From a checkpoint of a small transformer trained on Wikipedia.
Architecture: rotary positions, attention and MLP in parallel.
Each number is 500 + 50 x the weight over its row's rms, rounded and kept within 0 to 999. Layers, rows and columns count from 0. Numbers have three digits each. The size before them is the row's rms in percent of the matrix's.

# o: layer 3 attention output (transposed), 160x160, rms 0.0539, rows 66-115, columns 80-159
# v: layer 3 attention value, 160x160, rms 0.0609, rows 67-115, columns 80-159
# q: layer 3 attention query, 160x160, rms 0.0787, rows 96-127, columns 80-159
# k: layer 3 attention key, 160x160, rms 0.0808, rows 96-127, columns 80-159
o66 102:458461549474499409509519553539498550513496536564569528525441494459438420569500375448494515571454407462521504531521485551519546554449450502513493439461508530484435555434521551512527497590561478505541554543477503473518480475426528623500520548
v67 101:551537578467509422446560545560536477361498462556472481534489646483566499465484530428445529520389471477519494409428444432473550500436453618497581424540480508528473522532540376450548477537439496537483457492503535559472473514545486470559437544
o67 101:488505550539545556566432528439541539525471465570555573500507508617465500455555551484448429431562486571556509458511496573428495450427464531489516459521479462477461473508489595542424580444528410511508534439514557471557400444496520474453530542
v68 109:516580498495424562477553522446482534516465543601498556431493450461513568454484445512545538473533477482575643515481537569495506569430432535493543563497499599509539476561422574426514411442575490528513457392469594477536450523435436501538558487
o68 103:608467452470493520481456426485517566542530494501520435556546522539491637493431507585537447561511510502527396449440471546509570448553525458551432550462603512530453508433427398535503521478508462478455495478551494511459406561506452495401500457
v69 103:529476526469491522456381471560497565522513472521515472431418497572510576494574488514486563477503475505470508584447555487441453557448589495481440616428573531508538499467522462536367386481532580529626530536395559438505477503432537469515501487
o69 105:547493509432535501483640530636459581454482546476483470506528592433435444502443434588496473508582483541487524518432445564534412540417479529532560434532470377487426446426385440484491476485463528523496534481515497517476490513516491496493471475
v70 101:538524494519507596495529494532569535494436417511596573443498591446462531482382519522471519502469632495467577450497569441433506482478529499506531576558504516503494418544463469483489530513544448501484447546514529442554499436513466418453620485
o70 099:419444531488445507390419549590470588469485484555514423494467417552505487562500490498530508518505422530511384427565530429434463527430522475393560436477405482509574552506477511548496503437481543541523584513457461532502511484479464527459474432
v71 100:484534479475435485562505479546459433521511558508454551532483491473577446415531549411501501477536631487457561474517555549454423544480437511446537513480422487448494466504465483509511514479481487471490481466492412564456512526522565398449479484
o71 096:427485475591488497509532539549501481559540428488449441462541425560502540522436527603545511341455517537548509502447445497533448556441509485494509508493471467507499468521553455463529447539459501476531489447567459531561516554528560525451490501
v72 112:507551437543528452469524556503541613470492486448520485451454496482490461550472486539506463497514508528585506524467548459485514541472585498484436479526461411434505469500555523473501489481521499595525483401450479571507455482473608599483455515
o72 101:508419525460442481471498508517402494500473498563527417495485422389532575493554600520403499513511623497446514530492533552525473445470530536485611508434420528516487531445482548441489455468472544521588519485529519495445506483532447553522530484
v73 101:541514494442466536485465519525501478508458368547509518472442453508524571510541511430505573485504500529486450423459444575454442509500519523547389491447517525511495526475378496615528499571542566385470441460556533441448572503485555507439561564
o73 104:445525551515456506505433493523453503459480466541482478629391532479509404477524512552594553527530463514514528518484464459510498542491466540620457535525473474514429442517563447373504545429435485449409504469539472533573535483462545527459487482
v74 111:589549550492428443487512532464504508509512510541469434540547495498490447478513483498543490457539502578474448477489498396483470504469532485482576364536464478565518460488489410564583564473528479478634514539477478469513419460556622636480452594
o74 102:474479528511537513492583512487474515460427468512595479470418553570421520473536537466551424482435504534432563489544512555546536641505439527477466432468541519567564545471552451428473579531489445415501439488533499599506496482459495496515481456
v75 102:429487484467445500439597579502507478444595486479493472531481471519520562500498520480457556495383520512494492502465480587460551558510596543549452467593479507395571595476553519548426548388517409594487508500540499593503516463473532567468540487
o75 103:551456486614587486562467578485434588434434480464501488546521470492437528494418558496468538542399414468485481524479559503514489430450386436517458521478524500503544506516498545546521459408446547477365508454603451472513445480440418417529443534
v76 099:457547553580525473494531475394476426469506428513438420468506476486494557521363549496394565532519499606555537509518531517463448513438516438534531486569487555563471502360453413467507466506509465455416550393542545470552503581471458446471528468
o76 094:589497497576498485469442544570522561484540551478478545564533545421485453517517515454495470507450511496446505391469602484447482473458440556549481529429603440488587435529579602496564447588487517514465421564554511583543494412457504605581463471
v77 096:483524485486477454455455498507460538521461610477454508518551461591503458508495523426482413489530460531516469565449547451506506435442562533501531579515461398469452505467434447505459489481620486543500543526552426427613494471467542554429542540
o77 104:381435439482490481505499540488476448528557488543568498595540584551465574504545496568472576497478443465493541512493487446450475587424485535643540485610553511523589580451525472521549557465464453519482461568467549498499500480473529564555446407
v78 104:535430568481456492610436423481492451443592553475515447493487467505496591548525480480546495506496400568549392499460480560571482502550536561548491513473624555479564470499514460488523488491454469402497561424484502525491466493422532479389514396
o78 101:441557450576510490483501546482522561504422409570437473469543488475493467436465513633496483453580466601531570440462520551495525473508614483461615564536541453476454482464488545523607510525469510489520430478627498478392494550532505484552431483
v79 104:531455471519505470481492559492543455491505543546519491530469463494449449527519489471479517583528535489428579628450536588532480495558468403464486432548467528563505535483407508514563508538560527512614385460397533492527517487590538504445484433
o79 104:412491524435400549514460456513488409596413409460496483474491441540492550466560526483570533492483429523558494473472485496486509563505527576521485489391462497552461460566486527564462485529440529421473528433537453512518490435495537445453567518
v80 105:512485513574578567493616539476485467482527460386495433480465499533461506548528506485528405517495519541498460460534443476464509554407543520531581594441465503498527502450457490616414408504595463445498617494495471444540559539453501462467453474
o80 094:524423456466540483442453553500506432526507481494408578491528504488452417626483486573507602461581497494550530562457576546493490478405479495421432468445528483444479414441414467491587460437470566522514458604489510543469432492521459601507440589
v81 104:440559429578481492410613467493463509551479584444545464577485584576508459506480470484475489525528456528427520444539483586503505549588525450500535505468459551451502593457505543513597508550516430416549522499566521448465526555483522516443507535
o81 099:444531609491578633445536401468416534489499546499525514457514536355409442537560552477545498457508490580466593503596481429511544482478488510452534489454594479457469473403423475502547476491478453543525435505547515454550404506511515473597500419
v82 093:492438396525507540460558429529425509492511468590483423549447455495449409464537489457490520504553396548465506456461470532495563568584467481485540507511460442556529551455550508506558501524389483552514421504534507463523466607505464512511510601
o82 093:388534498629506577606478567492512511594587587448480577461578407499470548489438503527508392492469468465517573529512603489509446395508528496510472456512520594383556453576464515471460522383482480424546425541506496574503490573511420476511605565
v83 107:553563425558476487551445539456518423466500564478518511484406523455437517471499512446487543512538476458523635523587423449514581511517474462562462450569517515487479561517515418593446502533546493582524479522445490470528564517500544451488500538
o83 098:486477526528576466422541523485462504644488465490441438476587498520503505606516580466535550550595405472434476517538466537350508529601437445491497507544543536509499444555458606435534471546423579438528488415594463442457481561524531542445520446
v84 102:434469519489421630422514564529539466439411539440499492531563459496548496515559505533466595472451516435433552532550550441559569424527426543523436499475592537467557538401524471553548571485579512492489434494478548420402458568519473501496499503
o84 099:535521533512503501462478479521457522531491480491473450520549545525458473455495445498486486473487439660512564501562453550530524430482491481469347504577531543550458515583570450413534415496507517495542584525501554359543567509452440491433517545
v85 101:492593455437532446496538533484534556486421392475610583509522421522473471492512485481460522519533590496475506504437553537437522414483592560440465413506470530514474430546482599552534535429477466613534491451470480473500481565473520550460474437
o85 101:522427569461419556607495400421524550386486555521521504448526486419553587546519519571473520510519549510490400511470521452478490458473403539512523492560376450417520605479526501491483534381561516464515556567632557474468522543439495476552406510
v86 098:528513542434407496541413514567422477444476456523398552518536431554488450520461572540491370463424555471412535447464458623465460506524485506420554596510480565496597486577506447465524444468439506487584517467431433427498564551504534531448503559
o86 101:416405495521482547526494460514473623543529529502525556485447529531577558474534431538581598511496450488515594553498541475544504467428583512523449511435496487514436526508437518450488469521483610442436428470543555469597496527565559517538428451
v87 099:502510540569506379469428612482506531511549518529295538478574499533566520537536559576533498484502461441464483514514488480408577524516510473511542430535485592508467548490512507535492419484453456439462403408555450486518418505564460474528397481
o87 101:559484495420466491467452495530456522506588462561507615545475574485411432484505441531529473540465454514535546523504505558516417550493559481521529562522584565551582436489519617452475514512477540441463546420553594463562527537428481451579440566
v88 098:433498470519532394517520488415527504504502441430531480535581491536479487517490511469557459556528483482423420508565526463485507492546458413550438497466509525380485500514545481495534555546459501474517549540478513410440501417503501451541519459
o88 098:624546556435479578470529489589464509510459502471548465505478463430527485581527403523477517448415550478430459452429504470489529475446477493491471483488465507566472542568480535468533500507472461434539483598429533562479436573477550501448538491
v89 099:465477465487445505535524411592558481482497612479504433529448600489557463520479384512516499450503491488571505494557494440466504492442562457445475524447511493483471487452340454465507455537550469467463551540511524520630495580450530553630480515
o89 103:440529471486600496422605508547527439511552391498470503491518526415474555483512583468371480531633548484427587472511596542489491429407519532555412471503451537543430489448556475509469528490546494438455555446467580468524516473398448562446472431
v90 106:453496436515507456579496555469507421471560435501499522487430526482583494527470468471458489452488566432515522501633547557478457449497534410510441602407466546495502590473440473444519537461436524479599585462473429529507517526526608523474587507
o90 099:492526468524489384437597501555508550500504588549485505528545437419457610488472500561561477497508525485533443510512564482513521472461522501589460494510364502495425465541530551448552553548507412491477526506497475585525479481510559473412568502
v91 100:420408462471438388438527557478474507512575585398568496432488479509468510611444479516529561526517574527534499538480492554531512509526500553555503514475489552462502519425541490510489454475434467370516462449562427461641477474608537503528516507
o91 103:468503571516491492588515386519431584466531522511501533582465430481601440489581527524453502528485556508539512572490497533476568586433470448435498529503499538526416470611439489496488472506411455486516528565497562571458475467432506496487475555
v92 100:567473570376510513495531539438498421430531472519476505577503481475508355538578533524547513487606492537505473531569536524463499546522428420526526499515529510518471498544470438424474513522493587545413435493601473638513508428584535516503529424
o92 100:485487492507482491506490462508536499587587558520493463421482497585497518542594502464470462513532513512497546583504513549565419540413452510520416507498465402506455550536642490431424522561473480508480412495549432432470493484434521449468475471
v93 091:470517447520579370466520500464647493536471507469423494521409450569517425486520487507488369496511505503557457576426516493407350575524467492518509445561493522446497620490441489533455578504491442522532467476503471506580450483484567505416519417
o93 096:483546547486497495520463384470415540642555474518481472418573495530485541540511472489491553527582554606544520437418529503468462531430497502580535515454497559499516469538531569594483421496490571468483445508510465570433526530558449462602500517
v94 101:546491494570562443435552489564609530448509435431450504445453461415440493519464485575480541494528558460459539572429371475601564545458583574505520479451486462606528485565529500476464567535479519478489398531436538570459498511530428444575510518
o94 102:576548434488472465564492526474381516560525513478467459528503435549531529441466519523534474371490532486493438490545577501493586529493528533547526490460504484516499452523491578386432469471567493466526554464438404473481419541404364548408508507
v95 108:555510573539525557455528500511528491524554614480503506549467513372546481507483481545479522585466482484464478421459542547567494486524571507466606516453503514469461547489546544562441394487559496426574540487476392448548465446541576538551555498
o95 103:407562526528530480610426381480518506356546404485561564387564503580463456566542502484509511430428499502453528496441443490530505574445467516564549544512454578500455509521564522456510515467426523602416512534550451497473473583528488546486620509
q96 095:471469555544567373370408449542480554398552513517512474505488542524510448475482522518489478445519489598457502485546574492502476574474504586456485483440481496553481484468493559560552520497567496526509476487419461480468507533567508453472535425
k96 067:491563456447416550549528490518513471488482513441532499512613360538534534529527454441532519453550465427446528520510468440536543440540540474537495547494473610482546494484483442443474534489475465511507455471621463471449516440466481538540412423
q97 085:518428554487496536616533526541576440588509463407493508467534411437499479486577526522543479540523527447522545461477481531438510452542513424504467555612530558538475435459483486567493515455503588415494498537537516487529509439513476499570441379
k97 097:525588489463594502524512494500594534547402495531449476480484459450483529399529503522525559436448551603484480443411524465468581423494519509575577507538533471431554517492488409423478397532468491526531540537457558535510449586512559529592507413
q98 097:433484544569561478561481567592479468388582515602445542568323530523530511495472459557482513463500423536545581523483542554597489439489458498455476513435458418532466531543483534558521502452483484512522478524498450497570468468551443414534437553
k98 098:454530387552534500493515434490478448451559490472526589541532485471572569520444519473485397478561481581516453501573540498514466606524443485473450463440479440500575528514536560542474549405494510523507452466521569413450542457437510460509504581
q99 109:462483473567455522508556547481487475562428544421460485432533471464465461498563548409535538545506500406481404463390471567469483453532507422640469619630456554511439454562473452486455470458416513542436502537526522520525462595495552549567505461
k99 075:487495457476584416641496479594508430445517496502486511552525491503513451522499504433425471512611520588556447495530460514436433609500530623535486493526488433496564537420543606571437430532540470557481422520468563418459583516513397522473531565
q100 073:523493550591591479472461484435557499409504511553502552567375578483505489446512523499517453480546475545423445523560457492417510471483487511384513474530462512439541551472520527554545504513561530355523565491457454546467414510510522500473465494
k100 086:460499551579540470487411563499492422502460472488445500568490516592553478575426466527393524482513549507530569458542563564526443559530503523492463454502427472525549503433522538620508527474575412564505396461569574462462613511438400523464556482
q101 082:545501474403414499598559516554625513552411463380469474440620462416519425529542497431507508577498524428496462455481496527430520451485507444561483568597532543467490506539483494520498487507437510418489462549552490474546536472474512589519478398
k101 105:473523482479567498462480504408462429531402506466484566471469486456416546497553529506558505508408548529388545444470538513506559453490486408441472487535504486480544517518442447453513591497521517514549509509449486473484458543453564527568574474
q102 072:525541517422531546460436450516561572535506425543541499458635470498477488537517531494537424490561571531452480419534500454435490576483529580523607436467552511493573529471552592508499504533515447440549498427525490441434607417542463523499560417
k102 108:496431480438564521555520463578554460514444500528432548509481505511458455451514513492585553477457448553509456501428485490495523527445491587586532478556449529452488568485507476450449464517550434551458471551389500472590491575577479447605532450
q103 090:589437475471485537547380439539498548555487496423544497400554461477559459505452498485534472546515571447539459413483437507482502513543538515565492496583541511524538379516528468460474562459463454429502562505571526467480605489531551440463533458
k103 162:501456500587408487413443490505512546492599488513524496519515518575596454577389452553433480496520511440549536576593561515565482581490423446423424458407465470503514475524546544606517520408503452470480514466538489491508546439462476486424434565
q104 094:432432460408447517435553425503488491488489597490419583496534491531561493444673520545512581527507552502487509527493577507513490573492492549468566450483484505518475515555468585508557500462465555529462589433486484541439496564450439459496496597
k104 090:553516521451437470523466480526509496467477580420468459461546552484411511537413451568439583517444423508520503460484470511409522463451560505435480476544519458502449439533434582529521478572535434512521515518420422574522479496441429570469506442
q105 100:477542501487490508451498434572543589481491595455371412377499477523534542482469465491491496516491429487498487515593525473466563401561460442504498462448462435462458495514468490483434601512541527486528409414487479518502418445506589502505512501
k105 092:439492485556450491490531519523431555459520461557457592540563497485527626564540515506522540461501445503517495534503412482499523454431559431447489398432516453550436482540460524522491450427470546532605509475473582550558513568527578442458547491
q106 096:513429455472464537474551495512477439523488550508487444478489421442428523435450530481490503490428471469459579391531542458578491566444513446543452629485533540511588444498526433526538425457424578478559602462488450419471489470451509555430456439
k106 091:550558452556526511486377417501434519519419455460455555523476467626514435559524553489458456494544476438529539507480573662542407497502508524468559509441622540506527531540513590592499555420481458512471476538528513551480570455482524467439429398
q107 097:488481473499502448518472475560550497583538556389579612523457571494450585451481559423570521468543425478638506412562484447463456486448526462504510554529380599511429609517536458471487464583458587505487530472455464496454471441479555457475561505
k107 092:431490400547437478466523448424477566519440555487428523615544464445522421540562474489418534522550407511389461402515469475506470544499468517534467515506532472503463439531472563505524465520493465484599568516551512487506495539500468497539419468
q108 095:497560567455436540467515492486539454465470496485502526516532407437465449473576553528523520595492549552439438553549517358453433485480437524523568513432508572537474560495415478485452464513461427554495542536509518500499568515561566517392433494
k108 092:481472465396513550576490485482517520477508467442510567522537474428503407554550472567438582554482529470445553599501457542446491490464477506495438492520530622439402494415406517597536659554503500420464458428517455530520425472528536499513483575
q109 096:498457511505513522544542530524427522477491590481542439583537486545498522563592567521502550480517480476588399534557550574535470488549442401392494529458511488466466467449543497512500550456489510504430507540539422515554492566523570517484542493
k109 092:507611579534521466489533490541446531453450529488450542461544564485507512473520535471504548502452503508513499552548485530495536456453514501513452547601543476477509486601400576484513452474392430408501499437474524464476525439533485541450549439
q110 094:421466523424502574501596441518450544475498578526453525434480510439489509439424544563520500463448527522529472508510510459524474449578484528485546560503503426430509474523450441529416442518570473407583505458409556544528553499476459525533594509
k110 090:522461431447461544514474465450506350472502462583493525559500418490479559469509603420499586437477416520486504569541528502541486486506514617547436470494621515570396489600526529538538517438403474568578473499578415476574543458460534451447537533
q111 102:551507454515559533547469567453548595524491591503514572502503638501478548475488483451488467497449551535422534498504602591429452517590467632559447426540458403539435528549458515541513627492444517569530473506601475443469538515498500479542522483
k111 094:503528556501482408553524412492559410527366489510516529563482520452473514540548406528433401499481568455553496503437552506509513426548467530449507555550563525505437525493421447456596417484486489522586420503426488507566521456456529490482447570
q112 100:580463579523481520491559543505567426518512676464496535507575558560379453485465507460432444488489476537490494509441453491496532382528504528539463575429537502475423597476498616553568533521502413518471526467510496476534538518516535558438529500
k112 093:514447378523437548537467554473532454501575477512551568452572463439445541571511511494524561503514504516545564591497489503556419476509555477504549485606460531485446519496501556408466418492504500452438433522431474453489489464487431383604465469
q113 099:366424429473468451551433494498498464430524473512457453538514605517416519618499539580474517518550460482494524522507457479495484550433438506559558498523510563543411543599523479491471488489493527487529520425404486429536636418572505584539466377
k113 093:392521521524498522444544469527475435418486547513521438627435477449620507517546509553548556492472486567507516479490438573411420512510559461457525540627506619520536480476517451549509457399481407604373453506536472485546414547487483522483470531
q114 096:525383455513460466479524562525476501424538492482539448510439498536494555415507610404497513620433451584464528455416539447469512464504462588486554455446426492517428451455532485644457499509432437446551525462412495525555554505445458490610495465
k114 092:421475514548490445475499468532470457428464570401480504541502473441560568470453541415492495545505546474537473449495469545498539437550531582531589545534509456473451488537438531490448530426450524492455523539527489629456484542550448477485548514
q115 097:450496549493458526478466530519530428634515512568541590422586492482496446386500534585487548528453511449564459469539548490458533401474474548550534433448526434496560502565464528561548523525516473519549512466447553513516497362478436489528511456
k115 087:504516518416548506494530503499538485496462528469475438525507562564527513498593442506483454526510451504488557515480465465529511510555633455468498555518482433495458609427473467462491554425512430574481523498427510566383570444511526540502620529
q116 098:444461498473477452570510524568524557583482555494452483522521449513520344480511545490563493410438530495519603555556458479465444518436547512547558459428528481481520534426460441472488503457467512515546556453518502582548526505467455503494481558
k116 091:518620557506460596503478345478461483486487353559455596454526512515466591452524503522502519507480517538507431465444469569479506501543571538446480537483554577485522482563511545474425540515613470565511450433596417460478501530490499499451443576
q117 099:494480544434558553390414458407452424487497578463518546571573612464531379452510489470516456619531457530494598511519525517473491484594439487498451581562512479463498559564508464494501516483433482496552514431449412502600511463544512559515485566
k117 089:427518425473459534582511482477518482556462494503496519468385477467488490567636498467525581431575515442465479542466481484517508497601558481481467507476539484535545468509534451519543572560550494516563576471467502486510463563497503547466575387
q118 093:393578454579501532505583487518593453534434479414465497545481405489525514449544514488457494559502546467477651435512504486523509449441527592438566495506424574592511480509457533412473514504491457481557430495490445516393592575514539579498501557
k118 088:622508560408545453416486568466472560456538525487528545515596562495479534544436538569468523492426429516520402467621509483463463578552448461561422501477594538505445501532491589517430424471479423486434499559510492544419514572530449498530488473
q119 092:490514512461365439520601494458483522460498517532434603449389487542520452513462411476438565512484488568538453538529465539524511458525639528483507427488587456518545566583618587546430531579466455513554505527504395521403521520529556381547481398
k119 091:573490487473502513500431551555523438562510460581420534569547537510395555501521549437524473493516485492438528481442540565572565428476546498372423466521535411462410479507575465485504448438543484531552512438497589512521520547603477521575516476
q120 097:530474521523571549417571524523482481534439432447546494498484466420379515477468524420536397605383515502542483564485436565501430579464472448573550513476516421558492442514410506553493527408508494529480537487513414554545469477526533473494531475
k120 093:420545496528484514479480529567494535537478438425479418574497498504467472519472450468445492524539493519502578507416626507548563499502477532541532494490512535522594517486521506452489479538446467502454477509436531432539531423457484517494551374
q121 097:516515531523549458531434554502529590602449568674441475515502487491496592499475547453498580512490566483488488442514461579484466446517475489519429515562504508501566469521496474518435589549544420569554536488417488489584531482390463515533461410
k121 090:465444488496549474499560426525556441560423507530560516519504491579549498507416463513377450571597485555608414397502510507539557455500582368495546510473389466422403458614565448572543538456548568521512456472532492521485560458576448488541419440
q122 103:509568431478587470441563482565549481512416541618505538401473400497469522517501447495430545541574508468559572535520543448464471567555512467523413471386476488427377452423536456527498449509586515443418529434435433536549567448452508449543513452
k122 093:483556583545534482549494545499499479427538503421570463512513489497499424538517600557505492440531505564424523501459426426573503457472605490497548511475539496504523550490528496478593624454484515523507380532427529523397523479538524509501438398
q123 099:467487558587565542435396530411557465449378503536505434420477541502463469477429446448539563521468451470494537470506524501569557501499509522479462472479493532518484517419477519551447488496446528514505480501467533494632531586578494415461509519
k123 101:518558514559550521496514450524515547470487516428482579529494484457615530511519504569540416516563564491454577452508492521456482532593531519552533457419552437387508447482546423554583505571461538451465473530459388470560413541516580541469434475
q124 101:434458544558489562384532406465532518473579543442492520470485450502540516473471492451513501504470448532518502443457466427540477505502452572515528550506460511507503532538457451488475534374433455565491544610467531527450555512456465543571475415
k124 095:490574548549515385506497404452530523556525408414424470543471618513545458567466535422476539609428523504522583475478480421548513509552500472590502416557502527532390532409534561571535433478508472412531513556478462543522494457447566441524467455
q125 095:431567624469554483450527443510441445493539534492504563517489468464467447432552496585473500479496417512474434461458547553560554520439487526522517537519586531566449436506514493495540521642560526501546422594432538493557457440514539533457473511
k125 093:576446396428501444431462530457468500487526543530513539472465455478544471548423501462534464502450530511538466482499552560493502504478584467581454554528462521485588538502473513464447566551450492429458490451404479572434574422469520476458543456
q126 097:610483506502497476556438569587472453442506491526425526469507435479553543442466521474516604466507539511530449523471552483545573589551500430510605588518451407419461546474563491528451559461560484576622524465475394429468564527453496513546501473
k126 091:492491571470483529433533439499514536588399486524515408593550388474573513517528524547575562507517460513504437496476489473502560439520543564489411435545545458533530501447530485506505496494442477505494431423548469465433496443516424481452454494
q127 097:418473540496447415549482459500491559446477496446494491431584498654467545534476423469498478530538556520529518418521500490522535450500411513501470470425477559475542539496511371495573581551394466465448490428564499521505502509583521487494446530
k127 090:490479563506515492425431601516474465569537508519566492430520588440535561518599452561555500558547485438367500513485498471568448546490484552526475512471437485462532454567485557489511529398449609509560534499510597533571473528435489505519482472
v96 082:480503481530498466539504435478534544493468507443591509510522430497478570414382509540555409457479513566452411463555539484513542576563418500413448523529524541420449564525485440433525557506436492413479471471503525540505544610524515467580482561
o96 095:533555517529300469552438472499436471439479510518466504482587509426491482462471540505491501493513416474565475531494446424487438491482527526530440523473488514486581541447406518429563493557597475565496562484550519522543485479510509503462532597
v97 098:476534542606429548556479598515452631503518476471544503459552537614477486450476456553563504442451440512411418455400496491528545530579496442509498472513518493523563553509528535446461518643486466560441444506447408451417494458475404435491545525
o97 103:562451502510396432487466477455548456477531549476486447427425439437484520487499518479420571553436540518445459554536503534548519545563499532488496481535414450559502616518491420487528506571555487516509494584572619578524514515465517546539608430
v98 088:468432477564539526487544484411608502565471568467496599534580551538482456599463422483493499593401458550441553483457568426460511443511479571596497492484573527455454532469499537503492571443434446469471539533569473539543486589440480499450454492
o98 099:528552533408518456510496523579477571469479401543525545506483583497489583457469547465512395433445468554487414518505433545504496514398471538544557542505489521458605500512458542508575520623552415574530443501503640452493523395508510489562480463
v99 082:474582471357491624539476480474450447498593454573461518525488509502420437574504583560431580448464514477514486473459486481496540504413475514578548510488514480476474622469463463484533606484496462560439440434484548608492536515538451446525444536
o99 089:471485460449507501538506411523512428506551430517604531549449453533527559420624530510505467560484424537559452529561528516492491579481514489520503579553443497480558489450465478528477420495465583484429466428431439546440448578514450481520409469
v100 079:542487537564468546459547526568474516531466569485412555464446525456464491513481469452557527378513524523518492536400503438451485520452545524456467562438519442638550458446518500513591455437510417486521473489478545521559586466522486529534469517
o100 088:553560501577403532533504579555384541518437482527486452484500406480556564459597423432443522443510555435473507509451542464443503418526460395365472513553607508482423474591485460466601522557497492486529538465482501471608520531504521496551466523
v101 093:440435520442512574559520480469476447531549513512462510590513499440514545496534558495452425554594489531532487492488506482520495450522447417480429478526456553423403486568435465549550523419562527483554566425538484424492520555558420495424478492
o101 099:551542456445559561446487512538474529392403504541514504493465539478410596523587461501501576510505497520478564491483515563471477504494472425488498519403550432549502493512448611534462473353502437582550572500565519467509466522477504549482547388
v102 095:582498514519518453511485422458520469452460526517548419516442494572615524517520595466586566414441465502501480438510529526536508475469499542450499575542579484575413499529456391479401479449516466474588581504498512504635484383566446544490496489
o102 102:507508554517371614479514430562419510582584504472504448444482456442458560492445511380492563530463508462471512528533497497506560445458434452454527423440557511470644490581485552490536492495504415591464548511538553462487438511501547420452547604
v103 088:431565468465555436453527528509573485553509408516539502509531426434450527500498546481408395447421484467431527464462459500374496579507485484520527585465445591547587504445495575538505577525426550490511524568435489502521504485537553527512505553
o103 098:478439466414477502484487585410556540526652571486533452464526493458628575462510531423490578499484604501522472565596467581501408485516501458444445388514509420391547473493526529536452555458528443517517557412446504533412549460536478513519474488
v104 085:519501590442544556483419457400426461565435508472542580494445530481419498531574471438497414644468442463486491533515472458578486485500516540507536458556477528498593580397415507599483614507490501459467434550436365534497494470568534447470529549
o104 095:589429548427545439461483484487554477493534512556515518501474617449478496490485471460516440531507512502443516503518476458506510546636510473603588618510461480454502486455452488455512515417484494473500487501447520439437570516531533510473575422
v105 098:469583562463525534535480518486438440421581563548507575580560489463479577556454553532505445531519501397437381536515565410465505426440568441477404508511439600482528573531511499517570505531495544568522524548430548386519429510536516575474429528
o105 102:475581502458510535504517568550591488405525482523515564501489381604590490531457533482474533495530543562532483508466515487495478515414459508484601538538550445513493505494521530518512443485457526531421491475444471538525428433363448542426452475
v106 085:523522562513534494502549505467517437550478388452494503453502508585479580586513485510410461415541495505517450515564476571515512499549450581580494533530442517386558605449453473457443490507494518509516517458492570507505431420460518514515509552
o106 099:524381596521581568560510442540488646449488560430522520422435452477459514383436475554503462485522527531491432425453570501490589498532526475495456488502545461468479490524433462475465530468576497528431523509477366451471552491458453465504535502
v107 082:510503503489590488411428513533495502544461574478481459464464591548403474540378420453562496501487486518504445493527516529545482477484545497482532514469466548549472527474362509462452514466430555483500531464590474419470465454408454414496571457
o107 097:522528483581582496538424446472480566453464411510445564415530502559506525497389507439522405458446456551433468500483528537468510486527528540542424506446437494596482494525530604564508472470489490584533456484518537522486553572370464586447571582
v108 087:487515535405475540452570492547433452561516537528534529504468464415595449524486469459336466493604498461463420495462551459491533595516501530570428523470548555429459519518499478456549429539519575423490509500461531421516474452493534587448500475
o108 100:491471582420489533491526492511610532401557530476557552507496607457434468499427439557515478503555512532590523530433510450494455438486527469471545505403575529394452467384512582493459556469491465405478452576489455595507478531478502618429452509
v109 096:579455527506498466538473473541488559478563455462436448473547483560560406419479501511445489508650540481465521455430436467481533552469526452549546552466447541536547591518518531490443462515574538609433510477459482516521470534521514533491462476
o109 110:479421443551517547541493539424439486539525510506570489612543513464497500537529530485399520598441552430481489530472486519493492385506481474593500424530479553463458491538488443494493539510486543532515535507567509431489454499402507610503397475
v110 093:452511448445468494482484534442491389537422545581460540494545517477524394579472635413408410516464421488581539529535412478506531542545480482545548429514424482521588466519458542486556502552489403486466549509452489514421506574483569468483528523
o110 104:609501525505615424502557514485483572519583448490542520544552500464431402476455508456518441485540527545536552561534500546433448535572575517515540518469533564506451507445516402427489500492532543512585539478509532647428490537505434509474371540
v111 089:478464500518446516569543470447432598565577510429449525396499612576533423601547494524557478526397549435444529455504486492521520429439456479476520569498482505548437508549451392426466439520569545529429541558512413541597554530510519462482520552
o111 098:468503576531508575549549542486376444600566621490501555504455528503525532475593551471473536487367485500485532432586495456445504509466475487530461542447473550469538431461445524622523492547454534525503459421438484478504410510544568496506571469
v112 080:480510495474464441528495574436546508571496462482409466616533477431560520523560528502527461537574490475476488492454455486493542498452488521500471453464462443442535431475485603423589529485534562463533458536494482511394594523547418625596512480
o112 086:450445635446515508384530418517453579525483499540499580543439436502494469524527557503437511525579594451541579459494478575473485500467564452483471484496590473466393509460363472496478392539453483503441615514553497472420511521582451542499560504
v113 087:440494477475521493500558526581580423510510412522540510549517542554543486482541479573471478594449496547582460615461418513486455488507526523503423486459443415398525516500479529556579588495401497566424375459457467558477522453549522527507500453
o113 098:538419417474466448494516460487488516491545460469594595486420554513570515471502519455433428439530471488524437551467527494514530571530611545512432492486515523505446517465559441404473529539508508452492546521459575544559529471414503449518443473
v114 097:460492531551566603439517449415536448432555613442501581449500524522480455502588495441505472500380475595536555549552594467493520400529478512471477485556547496431477434449553424591499434519480475585453494562522464460477571506508426426602487511
o114 108:460503519535434492517507482447409490415530483443492459560439594495456484491491564400659479462475536460461540462470472479463469575484588450464571518497569536615559528457462464507571507557576422530551446499539575533501517523557486531564414470
v115 086:491536460513512466455433538495416393517402526455503485482618535496448559474507402541556449508435533472523522480496523573475541507555503481494411457580517492509544571465504426516486463491528456450468513519604493421490557508533504511556517548
o115 092:525535518510572591420485467496489528528545555560550565479489502581454497450497493539477391489411482641488534530554462615578503464473484452451493517551492567565482429540506466496500440586515428477589532473438443486409440555511504579493492461